python train.py --d_model=256 --norm_place="pre" --norm_eps=1e-05 --qk_norm=false --init="uniform" --init_std_o=0.0 --init_std_down=0.0 --grad_clip=2.0
Each number is 128 + 32 x the weight over the matrix's rms, rounded and kept within 0 to 255. Layers, rows and columns count from 0. Numbers have three digits each.

# layer 5 attention output (transposed), 256x256, rms 0.0394, rows 98-207, columns 160-191
141140143189146150119129124117074143148143177172155156130141168114167076176066146064149067125097
153149112157109110143178161156111099069145127122146121084154192138160151111102140173090104082068
081089083180101149177116147166151179058096082154169144114126171143141139127191068159124113127120
148140118117125123135107120137125096061136111099078155112109113128162091179154123108073105054113
093122117172121085144153133133147114085139131158101048104144175111142130125134119105146132162121
190228117125140093100104115117188043163187086082099156105081183135135159138150171159129141155127
123176094146168076205144113163139142169132143060145105112147089145106144175165123116143171145194
202170088119081126076169129104160107051118158145138176134126114122121123159179106176177108157111
135114151098154134110100168165164064145115158083108115188151056115104101127107074080177088188128
123186122083203133139068117141138083164128156082119096135145085106097120105180180136157178213107
147144100142186176144131095132073139185172124166143121116135080105133103166160115114116158115127
134087141223150129106145127127089133191121137177166126160113044113160081111116217140172173039186
149156169194160117101157135104069124172110116155100100191153201158099100144166088132217130151141
033141119151104096050141097131104119111125154131111147152126174142142146102126149068107035059105
141137119169148138058118136099126159124157087116134131132137070149117117164130163154129164123144
193126137072105139114139122200114124141098125137184146071125163126160142155131148124134111155095
146108072122181135155120093113119202129102140158164160120131169100151132097108141156141199112076
110137112114117166134119180166151118164127106165136075132119118115098117153074131148135104085089
154137148169086170162100098171144147124116177178115123164059150094092130139060132152144100077119
130135134112157106127141095198159117144142144094094146113136139116143142148164149080129071160120
139149092108091154118107164114150151135148082118092116109058094129149155144118124100173100100113
146171131181098100077120146149184194112072144036121102141085082148139147144137089162155149104088
155145160093119145171155124154117106052176168044124146149070100140095149184121125099041121160080
170132134197174172143087177070082141096115155118127147149158145180071095147135067146140126079138
128111122117153098117095154135144180115073135113051101071027108088121101131090221145126137081152
040134050115189132152156134099152136096119086139114126187089137093175174079108120106113088123098
149134080137118153156150093052086128156081113158144180121094145076092170083160094055126171134156
085134115133155107180114155087095093217103175154171139097109141130160182137136082091101123138084
069131146150138102205088201124070148126104196138153102166078138135137128112073166166076142097141
109131053161131049110111122157167123076146185168125138101146132090157179169169032142175125115081
172135082135116132128103172130141166111159165074139136124142142057181125144165141150059201133159
118141139145138120137148090106064073138088117159183157139127219062147066147084138095147120090135
121136116163167121134112167177201124124122143088107093180143105044105124120005158135089169143138
126169107144162157129165126092139076193191112135125150176123140162147099135129181052117154150069
141148091135163174169138167097131126098117104142098081128100120148129126106141125122156130130100
118205161116134153163126131092120144148133095171135114158158218153051139116128055121108111131095
152172189104153149063162165067134176112120126087123129167100224122141150144156126132095093148117
133120137183139159098122131129133092179105174191107095207171125141156153119092141148227085123106
075201053155122087208178089152089120164097123180105050128101158101156138176194172102098145156126
172121127126143128182143135123063101075109107161125155105120127110124165155163122123116065157166
118100085159106082165159153083089156134108112086131098088088189147119180148171077117117086117161
202139128098138163105121130147120182149141128137148148173130084112097106123101130135147093161138
110207158059105173139160105183178088124222120111106118119154191153131181169117153173114094110152
164109121135167108159126123105144159158156109096133182128122171120140075160123105132108124104120
105136099072140082096133081030143118168141115067077088132107084161191165092097101108124123210130
125173157163148124111139151128128073188132033098115142074107129154137101147171142130123105118149
146137164097146117117118147119109147112135116173135141098124075177149094190107126155148084167137
131120092073160110133174141163106092182162097193160080098146137162138170117092116128207100092110
136123109097090109156104117145125187146132152122124113131110191117160182117157133094171179144127
170089087098183090175113101108113146137140108193142074091116092141208134100184167180092138123143
120093112066111153168168162102081142086141145177136150108020113126123156136094137171118127094126
070095159135140234110092115077140097155121117123063152096180112189185137075123129116128141078101
147072146166122229082166098123080103107109120138150202093207092111139117109134083081112132158141
137113096146126041128143137149146107175143105089115102144115131176140158102133214145172166124166
159154091116153120129152097168143066071099035117103137068079168119155164148096149150146083118153
174112163114092102052132131139123122140125100183161115148131130137155095156096157045146115091136
066128112139178153199156132137115111114216187090113129093196130149141160169101105145078085177069
179146132168157116153127142104143129104148135152108073069133145088127161111213101115168118142130
140193107114178115145099166144108148099110151117130129083081145102107121111133134121141085134054
128050126142128131156134093116135170111120125096121136132133147155141068134132151102062163118132
136067140040154101161162102090132105088129089184056122127180195178142124114127129082170158141116
074129111155127118161176125071061129029168115110137136053074174126140116091151120166134107129097
069120152127156194163168130161110056184144101119097155095141148106144125158108165119094112065154
133113146138118168102137122106173135126119096110179115223088092124159122155119097170112080141145
181099124177168139123108159164111127135090071153145119131134118157091124153181105132166105084159
126095126129103140120122170120170139170063150153143130114140116107144123139106103078124115099092
161087161089142162166132210116087185136139150110083157163103117103046100078151100145099141099084
168125078102117105049105090137141179177106148134118113143176128180081125142130083101184145090126
132080146183170150166132102181139091102163177106150135088126117185100130148091108108097185147092
085161126116096121164137118122148144121170127128111181115108166112114101189099112178157044126113
099124125116215130142104148103158122115168077167099121139135127109114120158106168116107111143115
104193181126156101197132049060125143140142100089133174123080189153177117223134184138086148062090
153127141150173104132160133118116131145162130143090156125187102140137106117147150101124139118115
127140137144142162108200117124143156141149077099153180105116120123105148150114148144084103128155
121124127155126156177128123159091206158059142156106106097123116131181156147101126124108141119163
101133120122110132118232087067091154160133093143086134068109053207125210141101143087122114110121
133110143109165136111096182149140121138179137132086120142111084125157115116154115148176119158105
132055125103097140141111122117127093100131131131145128102138126099146159141167075190171133120133
145149118116105130128151164127160086161070092140102147082126071123093168151143195135112098113117
141184144222126107132096128135104135159111167045140146100096092142098116093117143122064083197152
135112146123170094121143108203104087127090127091088128093095111128140076156109122135128093119124
156120113168151084099113174125143144122147113066181160092100144178064119091140158118173112127129
138141100138147094190117127168172082136117133121103102112051109102186156113098164139091140075138
220144158125127107182157121129095109093126120172125064056113129113155072154124184095121134168128
170107121098143128046149139088114109134152093136152147132167116136138198104183076108166110114122
123155150124115151163116122187157176165161146110137139149145092097174107123148097111087114111142
133123142142071181156064151071126175112153168136131165151136040131112184115133103168175176114115
180121162121146146107158100100080124139147114124097174142097159133119120121046134172084125055123
206091173089072133088137171120129109128147094136128139158142213150197180117184126108191123094166
155137127136157143099098134146065080158077103148119171149125169170127179106174158094129139062129
116099128122113126152108147127127126120103076088128143084108121137150128150097135163145131101113
160127166138116147154108193132112135137157130046103126157054145155140153146095122149192132152130
116146126135097120141122132122197203069052146103058133144104138148135034155094140120212102128096
179130151108167130094138136140151123118095130123092140095175191112092086147187100122170084131193
084168133137111103146201134120180148152140106131109110150171109058119135147112151108131142153099
167142109123096112119186121112087102145125119117105106086173143132099101116147148147143141098128
157130163154109131104162143166099157142113133095131153152123118113078102111128133099156108098126
117138211182144146101141117161138076160073130134114100156152080128109138141107089162113136133114
071137125111107132123090126132169146111104105145139116098122156133136111128122123080157140111082
160081150157111109111116115173134180137124171093143114118138100082117092133150069146091121129162
126137166119119118107109105127187084063132172164098132124199169055139230122147086112140157085107
144126153189134136161154119093105166135154155101119102136148139102148112158044132101099147127134
091132119098193129176109160154103127093111138153052175118139122153134122144095082148106095139091
135120086131146145147123175188131092119169165108125139111070139089139174078119142187121136127127
195132151130218170126171114132151141185143152152150068137109176113107082129173134118142066124147
100131173115082134091111131132137156087074137081091082161087150153179111125174121127087115111138
103164125152104135171114142141147146108129120129083104094113118145154129079167103148112097151082
104163181127137160103180112116110142150154086078093124137130116139106111129178184153067174165110
159075131133182109123094078168180127117114109101093105113123113053110123126113119126103163083107
117137130065107154104196073137045134148093128117095111116187158170137147150103131137114117153093
# layer 5 attention value, 256x256, rms 0.0499, rows 99-207, columns 160-191
132163145067143163082098104168196100107135073100132160124127120147094132119115096122094111140137
127116147106135109110142174119111075094113147118100102119139095116116146114104087155140147143173
118145138102158163070152134111100177150103110100198109100131179146100168134044133149177125099100
114175078101116134114124096109085134142166137137119103102142140105121154153101090125114113136139
166182145153155157106156127116124139138083136159125145104125098147137132133131107109164147121103
145105114152095144162142127120112123095164127157108152151101147093113113097131194153090149139154
093086045120089076176117093171067110085095070097135130099145149078123180138180084097149139140145
153132104121112107144137148133173108170132107143140123138041125175113175066194076120162127110124
119126123137085088163134125059145139070110180175112103115072151174141181136169108117124149137145
104125110171156108133047144089168154116115168095115195151126117138149142112142150141099162099099
132143123151163134182157111133171110124146157072092104123144166114192103095090122121186111115169
165128062117110118117130123111182122121115125105091137118106131141161129110114138141199091153101
082147109102107164131188144161134122085072071129161100118171130162093158048137101163176074135132
122106119153131139145089129153076096127182199153084143138128133150180143125144111116168118145118
135113088145085107105162095105116059105125141092116100106195156098126125093158127128092128089089
131058143144129132102086133131113159072152166122125079218113082091103116125091110133137167068124
134090141111093113092137120140107141092184134094123109137144175130103094112125160143113097120182
109139117121091122135157199129146155131131129073175140085124109133172081129056142151131162136126
125179104088123146100186157103138129181120125142143127102111084193116135158138135167135154129166
171094147151149099131195170160136108134072132112176111186146165158089117165136090139152148168109
124130054110163156129149123180134108123102151175100112165167074091106187123174139149110167132133
111139161082115169127100108154139126149107077120125154062138136104170129159116111157132179116099
104074096163119114150155139146176138148087107125107147124121167111112110116068123084154106153135
153120141142111166149123123124058136128182138159156119134183132164197094171118067216113158132091
107107118132131153143131186163131116055106095089100087107129127178152117089105137165133191086131
120169109159142130136152081141165095129117065107089137156136182141110144242110072153094163078125
087168108163137116064111115137154157064162115090085172198141131117151151121159138129149114106168
120111106152111144137119111136132169156198118084080155078114085105129170103101109147140112067161
114112051113092146133100129122099123103086104082164101130201180089106125126153147125101145109143
099100158160143119116149129186103085166055098176103124113116101145097174112105097104154089125078
122115098063120106133132140103128116113181157098133105135170104180130157089172147099120113148150
179129111138113144126158064119097133131170125143120132094133135143144102153211127150135115102115
111103107121115144110179146162154130046128180114144106107129093150123124067088139149134129080170
114129132143114149116121122151122127143156141097100158107120122159121166116135119087108103137158
143079068127126083088115132131111125123100152103173131108104047082136118140041133051154182121114
120107103087091094158099065154106099117059113111082127111110076112089161143082137068146180181116
139133097095140167136108136134102132119153074102136183106105118127185122158128133126038112115137
136088197146171167065073113162168155111158146090111184129163103151117099114097080139118116103153
157102133114114169106145151139117142147140158150130128125134104095175167151094167122150137145177
149144142091144197117159159149175086195118189150081123110171090117159075150149119128139157160135
104133148143159089156145167142141144144147063139087137110154154147140108114154164125131180114173
143105105153142104160112120087072135076118160105116104143136133149107134099146102132098135089105
119173133150083107059087132112082155093094164157107199129143133109134154104161157177154125163128
124129184164103145152103151237103127123085110139177114135101132157104131158115081155140100084063
139138120116147133176144148125145128062145140171141127160160167093112094139135164066151150140125
090185093163105193102135115124118115103116143106160128148121112109116164092097100157116156108150
150111096125082090145059148156125133050105155111075124164145126158155115163122162127078120108184
153108166117150146143119203124142117142109106131116155070125069104070141099156095126080095108122
126124123110098141129127172144160106120102121040089114139167197107127125123138117071115118140169
149118104165098121090108116105174098134092123086120128167161148185138163106161124118135102162205
166101155095120075124152155170085142103159113102147086177110164119098096170133096101133172128101
118086104136133088156076156107126127133127142136108116147081134122092101185124128213146176125087
162112127158149182131130104123187191128130172134134117158083100097069126143128099099133125110136
101132172112141128101102126077148142087146141168177159193162126154142113161165159151103153190127
106159126157172163142120098117132129088129146106104154141085096118077158115164170143126152210136
140079131097088121049117185062149167101114073159130134123092111154116114155084117152143140096135
047104136158091136102161135083153119106112093101127157174150124114209082153139170127091131127133
195126158105105061116196113120153091127108089106131127174105065159183126153115152116104150135166
115151121147143105083098158115151147138157126203132100144113171122128162114181119142153145118126
153136141154051162127055166145149095158077155111173098137085118034130126121102099054067147138109
170156114141136110075148079161147109172157124128105127170152141113152131125107154102141160111143
141117115141110101113109154143080204162134119116164123179194108122120143103114103135171107149106
082116125121103139142142097133121161125138164150084137111115099148133108136124121080095155121127
114177149071107122120178126113180144142123104145120102113150127142057092091115104082155115111153
166189177165153161169147127109135155145162152120163128112129158118133141149173127160111152095137
100157120125104132114116054104142105139129125136156131128104189175144191125120150155182092178145
156141134159084142181187139171127105131126117173100123147132100101172143123121159074125135124144
128114092087076135120091145105134155172117131182135121097113136094132130105122130119088102109145
082060147136170110131129086141167117128169082099151108176145147138152123085214154123077115151142
140146157108116167134115087126159158113149136104121095157176133116185132118175160110155118125155
094124092146129149121185104124079099087180123105151101174132182103104154076136093092179084167128
083121206102114138136128135150117116146110094123102123135091159101114208157125128135126079136124
112167139159148133102095148124171130155115173109111117145116175092156132132151081176106117139139
236100092089122127088127109089096096092170087138106130146138121116114131133139153132143131134111
119118135122096109115129157146122160144122105108134081157105177093191090151176136164107129111067
120153115127055107146124115116134122129082086141149072138114149178121115142128136089060134103118
107202155153170143121147113127104190117095180109111111129128083179129132104103183068079055109125
165142137129151146131123072193150147133173185115138092144103172104128072147139070167120162109190
171132125087132163088121110126142133154147099219146080135161167131161066143128088124147170100118
126121133116132122095095117120132132150160101149143139140101160190152121118128125123127191114098
150195149062120108127145098121153131111117136181133042121128092169187140160160057115128141150095
146131163147133112136153161137116144088064075123140120127183213203136137158155146157128125194147
129020125096126167050156102140146136149128137123129156168122149134111156072069096164171104133151
059182179162068105172132172101151156157094180183146163151090068116131159103122135087140161170162
124136089167161151136116128106143115097110157167165107118091129102047167152074146147148138113166
163121112177105118112192153138139096084126141130115132127150111140124129097117095116126093099096
081146123153108093151070084132147193116102106144133099071128076148128163138143140126130107130084
117107093139165175152103100155109121104099142142121108121115094111097103099103094124135115131153
109125127151109097136157106156175098090145174160131106086123099135165126152121111155181112191142
098096137149146052088150144104053123169146122155131135142137151127110120080149141135067136172114
109159111110084083123131126149133106134029112152180178060135132126107147088152129136048145069145
129138093151131107155164088150077117146137151139120104094122196116170180043093101161064143095164
094146126068093136095164131106125142154131159123128095137140056128198116101087119080133137112081
166187136149106135175108161145152109173125124153151169121042116169115121175191112093121061121130
170179169151138133119096115125173100138157142128154165124113123034122133203141069075155099148117
104130135120130127117097116125143192100134133154154115065095142115167185122105110139092146149160
076153092026183125164122139181110144124111089126137145153152156170132107095124125132110123114113
118150144115089168085143042170127095161140124147099165129132084108175170134140157156036118152181
057121124048095128122114124175164121123090093145085119085106186117151107089107150111157111149150
128119119079098157162169111098166122189145093161135189129085150079088130105105130215108106104084
109114107113136116110145131196150167131115106117168088129136154130114144132166133077078136150168
162137152106112131170113070112139151151107092103158184158110097081053113135116114130090129113136
170152142096100095160096096055114103154112166169109171119163135073151177111106152089137070114137
120095176151126117136157218099108105079088129094134109075086114115175108166094179125092164114140
136118088134149112085123106110125154185117050123133124161191112106168135098130138116143176119162
152083171101147122123105088062133057121125141137168116168131097192134101151103153117162110160137
158166144094183142055097121101107083186098145121169105162087130152141130150071149114110156112168
115119117111069187100152103108116096104153140167106151153140107155090133138136140059107072092104
135156089190108166131093143158129089090136186117107145110139132193104115142122124113107140104164
# layer 5 attention query, 256x256, rms 0.0523, rows 128-223, columns 160-191
162096124143140159183114076160168104183126137086136087138185194120065101181065124212156120160161
109109104106181122136074151067119140137169120128125116136103134151133103182111137105119117112133
148123091128105100160147112159108076129098191186131094154163125160130223157166141094139095161191
097178153139127115083109163130133175191103140114161177164139136156111154101163115138170171062159
122145155128133102154152102126124203132118141202216123153123165072109175134082087152095180064095
121119126105090119129152170128192100153154117103134120129149117081122114119091077146095130150050
108084129105162157135145175162121125130118162099106110128084101074097117171112061145169122139080
072115133080142112129166143134088139193148127164111192192103117115128121143125126123126122110112
064116085134114143223066123118104149128063076122137104126172060145132137111142116163127178150115
058109093169140127105143097155099101095161157110073096110136108111091136170105132128085160150150
083118109062099089162081126125171140108149115165129123108115134116137167142121134078168139108146
146138102137125133060121146181117125135145136108123143152164085170053067139191066105149116128090
132109109167203155173090128123155135112141166143153113091145077110151124157100137126080082063175
147141150133157170224087112070133174056113141170105154106143112146075125179142124150055151114121
070126198181094134156080152116067118085155139156136102150196132095112075128145083189101120091144
166120091106052177160156146086057185144113096129119133157117169169100078110113083123106107149129
099103105087121168096105106128123131131144118148089073127086159126143114160081114177138110091094
147090156085148158105141123177144190171162133162144162122144143103111110120049153116143166078146
075151132115148126165161123143106125182168144125069173090111182107143117158149139103041169128082
080160116166059149099169114165097096108125079133130113103142187169168098143118130129178091151164
136113151141135104122070161144137174079102177116144085092137143123144123134144108131127138128150
115156104153131161073143149140072120195155124064161202141097113075113114120115121145126137131023
120183142103159127104119136147160133137174145173165110177069168116132074128138099110155145134104
112123123138100190175163160119155135105152172085157104154092131060130153133119092094103143152082
124101099153148125144167098112104141143079132124122116134145113096141102145056084113109124126135
153119111185084120102098180126107128117128121088197138102085123134153167116174137141183178119117
135111099149144120158113153137173098153209115139110112166164175148143134107111195120123191101107
135136094161114110076068111124161180129155202155103139136130140129090139166085110090121129114090
120145080201101102096104122108135134181089121138106108143179153146160117121136156095144142162186
130109137075164139074137142119114064162108079176147102101139096120166147116140120124185113158131
113100129152163134127186059080131136128137135121086153168122103165110152083134196089122127078146
084117167103096165164172122111119163107154129118121111130129177157114105140118112048102150088070
138116097094137165126106107130128103159173138160117131118099116119119107114067164126118138118133
148076166124174118131196128175121142177185101117170133138133121139092096105135146129112155171091
137143119058148135114108152144155134165143098108199121143112089174107121135113134125208114106090
104124131138080147088080163095169150135111130084120122163103148165141138092148114143117134097102
089117096117128067128129155099114118143145133075127105181055136181120146140117123146103112080093
115154076131136127162127120072111089096145156096143120111072123136147087161140109147049074170133
111135109096192126165139109149164126115176117153158121116151154143130087121081128115104137163094
083155160084091103136126091180154112140121115123136203122094121146157143152125094115132154092111
108100169126110079034192118198170102124071142124158139132176174149123119177122100090147095111101
137086131120151186113150126124152117164112141125166114130089169088107105134068122178094121119115
074107183165119190226165104146098057118154140139139134045098156158169090149120133156091130116109
066111116162133098114143099109130100112116109145161090080114154097096166102154131089109190120081
163176062153147152132100113183087116184130152158102121152124144159136049151147165146086136215178
075079125159125152131099109172101146121127162144122138141144083147121112171073173106111167135092
107133157062158166112113135171152128127157127177144135144111142111116081153132103122079120131102
074151125162130079158156130108109122108111105121099101133100114125124108158102109125159145165146
117102150097095118145128128106109086150153092084135194155088121128134150144153108119130108120105
126098150109128086086176124117110126118086174088159123118166152104063147135167117121155164148110
114132102094167127148135073175131162161081085161166132067093098138120117110157129095104149085132
124089103170112098122124084167108142148098101086070136194131077081093103102116130139138099088175
146124106149101093138128145154120090173150147117187120121175151159139136150090106114146196136115
082103121110122123144097143122105112146190148159171133121151114141091120111129149133113112128102
132138150114175084150081187179137099076080129122067116078120172135182126136108216119147091096152
152184156085082119137175081145106086080134101144134129114133101143195104186171155118161110073096
102141117125116118139136128127136163107175164154190112100111118129125117114121077072112165167075
157131087092129131132076085119131158080134144203137131113108166153144121129093096143124137143096
121136101136150144143178109120132157109158131143095099120134104102103110150125166150071144091133
109148136145164078131105118121159120124126130158144126138133147121120128190089152109085097133104
094118135154102114165123146104146118147096122122157130134108171136143143119111135091171140110091
121124131160115151086086135076161154141112170115128162078122122126138162126141072129148123113067
139101090077146100099132121145113135115111105142112113150127142155151106170119136110133114130130
127123108089161129104111143145122110105132177133101182098188156170090117062113105112135126141044
142147127083147133128115012169108137187137127069144159116214127102102129157107068127136113101085
170105110160149133155144193158150088129137112129179162127166081136072186118117143105137128139145
091183158072180108133173149113121099158189088134113103140067172176111133085144133142160134120089
181162092122117123093119141172121069125145117109148141133150146111142182150200092068162140098088
181134170109151110128123069141150140109145111157147163078139153099115157152103123066152133125069
144135179137120137163074193107054096155161098121156176146102146130148170176147079127130132103104
117087084111188132123102138108109148111137097119123104096135132105113153131098156127165126176151
099144168129124116132158106118101107120131137084130107132136170141137088119113165140148131142133
166124159103102168141111149147134108175104171111080109134145079173170120077075103141130150105170
055090068107136162130122131135063097117089098095162160148186163130137162087144133137110139177096
108112127106152143139145160093173121121112120159163130107113125055120158178116067154146105114155
178113138130109176097122089179132122148120170096144132151129144084109082152083173124085138076141
129126052099092143161136103078164116082133096088117163141127137092140140075112137129137093140128
125090111117164150146138089160100199141081125092191135182128148116135089132150104152097174143137
116106197184161137130168109061094134105173146142091098150120150115085148102070172113141097145103
110144092087126083186109124113163067117147180135080103105123139128159139130123151125131160166145
118122193142153118129166066148123085199098122140160103097109111137103188147062131074149125093135
100118121100117146143078140112069196132062213126135149114182076108131054153073099154043102155122
159143170079106093157119186159111130110193145163100102119099178122103182122120139070180130137159
096147157136114135139071157105135136114117191148170101107151210097146144117112154124111175092093
168127154109129104134129091089163159139088119146175168086170124146074145197170109053127132134171
110083173174121122082102050188102152124047101072168159121123100145118112112089141122070133113137
141108094135131115138112153141123154135133103147155101157131100090131130149172152083179121127183
096136145123060123094145123084066153141081100084133129182114150138141122151114067112155141041088
136147132178105118155155124164109102105104135166144136127173167127081139128155161125099169105154
106180104156141101147178198083137144187114119122109143125107113155092123116119155156148150165040
116158115135199066192104109145137155075101169180096144123177117108136078196110116132084109163108
146139076115155090153127091114118142101133120170117103152136098187091117093136150114137115060134
121144137112121089136121141108144087171195129124108115116119150122074150068120161150151136129149
148087131098086145059108113107078159172134204157118142137122139118156139104099147163133103055092
097072134138120134110111131103142099150098145112078164145159124095109087169052112133071120091129
123105174147141146129139138142168094137168155161121165126132147093110157103157190131179200047118
# layer 5 attention key, 256x256, rms 0.0513, rows 128-223, columns 160-191
136116155115132109170124112162135097124150100095149117159112134116096113118056127172147140136097
107123124138165129131142122100069123107133104161068121102144139106088139110081108099087132165126
090105078163077130166122063094148130112088137117145086105201112161121112163158153135050155205194
162120113153116117118137156135109180167086144126198171094109160125100162111148156139139183096090
098074160149089115163118101084130179101122162177103122187157163108114079110084103126074179164178
139145124166107150203125145149155127132162092131121129072133100122162133116115095155124099180106
125127121104150146132173157156133079088141125111097125111122107128138137119109065146125123148112
135143114117131078153132075175083153161147099132120155210172157098178150128086137109159122156116
070109133159137140179079133135169155146143145127162084120135056124123151130180119155107115145152
101152104188176154170149080134116152131123169112075087149117136196071053145133175159111149135147
141130137039075058142109118127136178096135119147124132115130150142175096122136163096143119171081
139128110180148128060059161174166181193113152116135127103158096158074166136169030136142143160100
117096132154108119138104106126175114177160116089209112090068080118171092121013140129099112144195
066129124111154192145128055093127132074125090149142178138089122164138123155099111094122147156152
097112143183138156164118146112129142124141135139157135101113120132084112080133119134092123137102
119114130122130178135133176051100174137091119119148130185152181120121079150104077117154106141136
107144149075101172119113169137135139119143128143086131121107136149185119128073079200105164078088
111100116114121198094119114151146208105118149178125158109188137100153123103083114157158149105119
092131139092142114159107116096125146130233142138102163108161152149171146144109171098075163100099
093107140186116120095200141100087078154126131134102094082136197110175156156128103125163118116078
169120104138197068105072141127115166103108188123105102099089111105134125109170091096109086125210
132130169113177150086144141101076125162138169082133104134155139135122070130083124144121115145086
106200121114138100117165152178149182150142086164123161127077182110143150177143116054105133104117
119152132140077102198102173100180185088173171066128133135132121082138109139082101157119124170144
075166135167154117140135112146067183120110112129086166145114103154169140161116161123156091128148
168094074172091133135135120113081172163183117087175110122122103107125156163166158156189148150147
106117072104119128158168127116180090109149114126092117154180174137092101078089116094124148151162
100121223114085139133106093168192176104110160128127145132137149130129056159099142126152122151146
119107083083152106128140150140102134209047151108143141093180138058136119092118149049148175168093
098150118078096136095105147144146100137139094195105082120176111153123094116179141139144095166170
134081153187160129102115137076118104094130109128094151161131095119113208113122144100148197087141
169120137075111184164118151160120148125177141083107113098133208132130115168123087104126110111077
100118146136146112123100111139137198066178121125093088179140183071124102140205113125138148149096
165130177147135156114107085132114132105129161124159115159156170086105072099121157146118153085118
064104172101134105115135140134129131109126125074129095147141144086107162127088075093124123121101
120100177111093113122099181148113169116059132108164126107080136147106132041137088165121134117130
153124132108126174086146178112102121083118149156140126152090139141133109133155122122128151163173
147147122191143122171152131125186167131090133071125116122143121094157100119139116145137101177102
148153119083169161143125153062118063096116120105074125117165174150159141106093130107115100131155
110177157163160073114125151155088101130153120118184140177094139140131080190158147126129140048125
146084102160119106176141099129139130099082146111108080122128154115125058217085131140123121120157
123095159139142151137148170159136112132085154091096075116124128081152121152118156117134105166122
138130166184108147169143141108118125124114106108093116075176162045163108177161107104090187011171
109167146101161154091119129085097121129132144149110127128179150127133183112132157051124144096052
034117101103111155181089128098158139174147088150045112105147089140107133085096088125166139111122
151140108199140126170129144165126190056114129167118169098083115129154145134111159079109148140133
086116162108121101119125106169153094105116102139111115155169101143130105121111120114126102087049
100148085119124119148193075079096161151161072137111130119117130151186088152127116191125107127138
125155166105134121121150150178130146128143078101073148146125118111168161145151080146073087123124
134115113137147145104119129109108113135212146148143171172196147136035139122153091120131164134139
076118117044175094128149045153101118144132123191185089100145081151159161146119080126094161115120
107083098132143145159134125100143175145122116141156118139080128090159122107160142171116123107097
178145148132109109159116081104128130145146188073143167107150139143126191103113146129114131109116
139150160114132140105104123086138151112163125174110153112135129135084112074070140101124139111074
157164151145155077134123113090109176107188154159131088064085139134142134095110153109104118169136
167152149141084062092144089115074076149126150152100135136117160100197102135200203149144109120146
147116131125111126120153115146132155093169165124094120111148156123140110153108086108098147119103
133175102120166160142101093178123131154167107136138120072118130124162155138174127126124125134117
107183220113130143132181088110133147120127052161110172131120111071102135123137152163100130078102
140153156149134140154120160100172127127154077165133117174107142139163103171118140102136126135163
175125119133116132151129116165132192145133179115150087110114162112166088103136109116195086074160
170079100087151099134141077132138152160115152122134101168171072121069127143083125178138144164149
122141104098145110198103093107091147075099096099139111142130167119122102103156213095115102132156
134150164077144138114114135113129192078118143121118091133206133157056134085121098138143108136155
130107120133053114120138149116122115104127129110107179130107179146131131101100140098111110178143
165087077168101117134166199167144110158104114082156133185171120101101140116189088122127144107111
137074159014124100148160105097091121132136148142155181106094156156166140134151119096127127101084
177067175141147174146141191141136132142095150106187099131135117104181172120191091101180128067110
150157134123138071079164133132121127102118100158082128102166142106094109095094164098125046147150
090119140128110170198091121164087128127095128103137146157101182146121120109122135152164135119098
127120070160115115074119159159114142108069104122102093115104138129108153095134140130166130107136
105152159082146120127157056148094114075149163140150154121080138101103158173132158098101141124122
107152144083113135126119092142145166167136111167074125086135106113137148137130136171118110138165
117098123096080109164100149110090120101179158134127143172154124142069136071121103091182115175121
086097069096112167141094140067177104144124125199176147124105136121150190144172113187148109069110
122123118121165147089151163095112180124124144078185153130116117087087086111073152130063162158208
139183187179188123159143094104102143154172140143172097147103132109094143131091088119111071181078
146066091116164159153154121099140153116144163100101142197181115132112050122079135144079133147178
130128124172118105085172106142128095149120220125115147144220189135118135112060157082143129139179
096175145093158152135149117116088110145122124118115098158131149203142164163124129134162146120167
118121107149226070123143149097073143135137098188146130135155161153076135144120143068088132093096
162159134108066107126116044101172176162114097109110162118096061132167108096129151176098093144116
128107176125145103124081164108166124170143154132144147085105198158096123143170061106148120136079
101105121079160151102115160136206177103092170111118143135149183126112077144109094099052135147121
124155155125101170171122067097171148151077103126147153150133141114113147176170123126162181120117
118043130131134104094140167141098143090123143139115192124137166126129119131134187187068141153175
147129104144151110112116154121137178121121132132168122107177090101072148183142121106210099117166
194154158161139146071154106146088159119175075102136154120099149174212106083153116076101170125141
155144153074110099175183106123172144139069137142189123139115153146080107158107175075128173136096
182135169117126136127110127138128116184107220112101147159098152134097138153150181147150135129042
099148093129129143127125123160152140102174126112097164147105137097056055145162063119136098124153
139123134086162099110092097124111156082081127140197071134119129124135135124154121138134136109127
139162179122102129145096122130153144166102128130122125111103140078059086133144129173202087095116
165093155108141156118145122089092110149156137126109132136083141107115127131087175145141161108151
135087137199096122120149129097133141151107158124105147130076094062093148098031131151100131103113
085125143120151141134121100148164060134130111133128188123137135079105126129120122140177120106074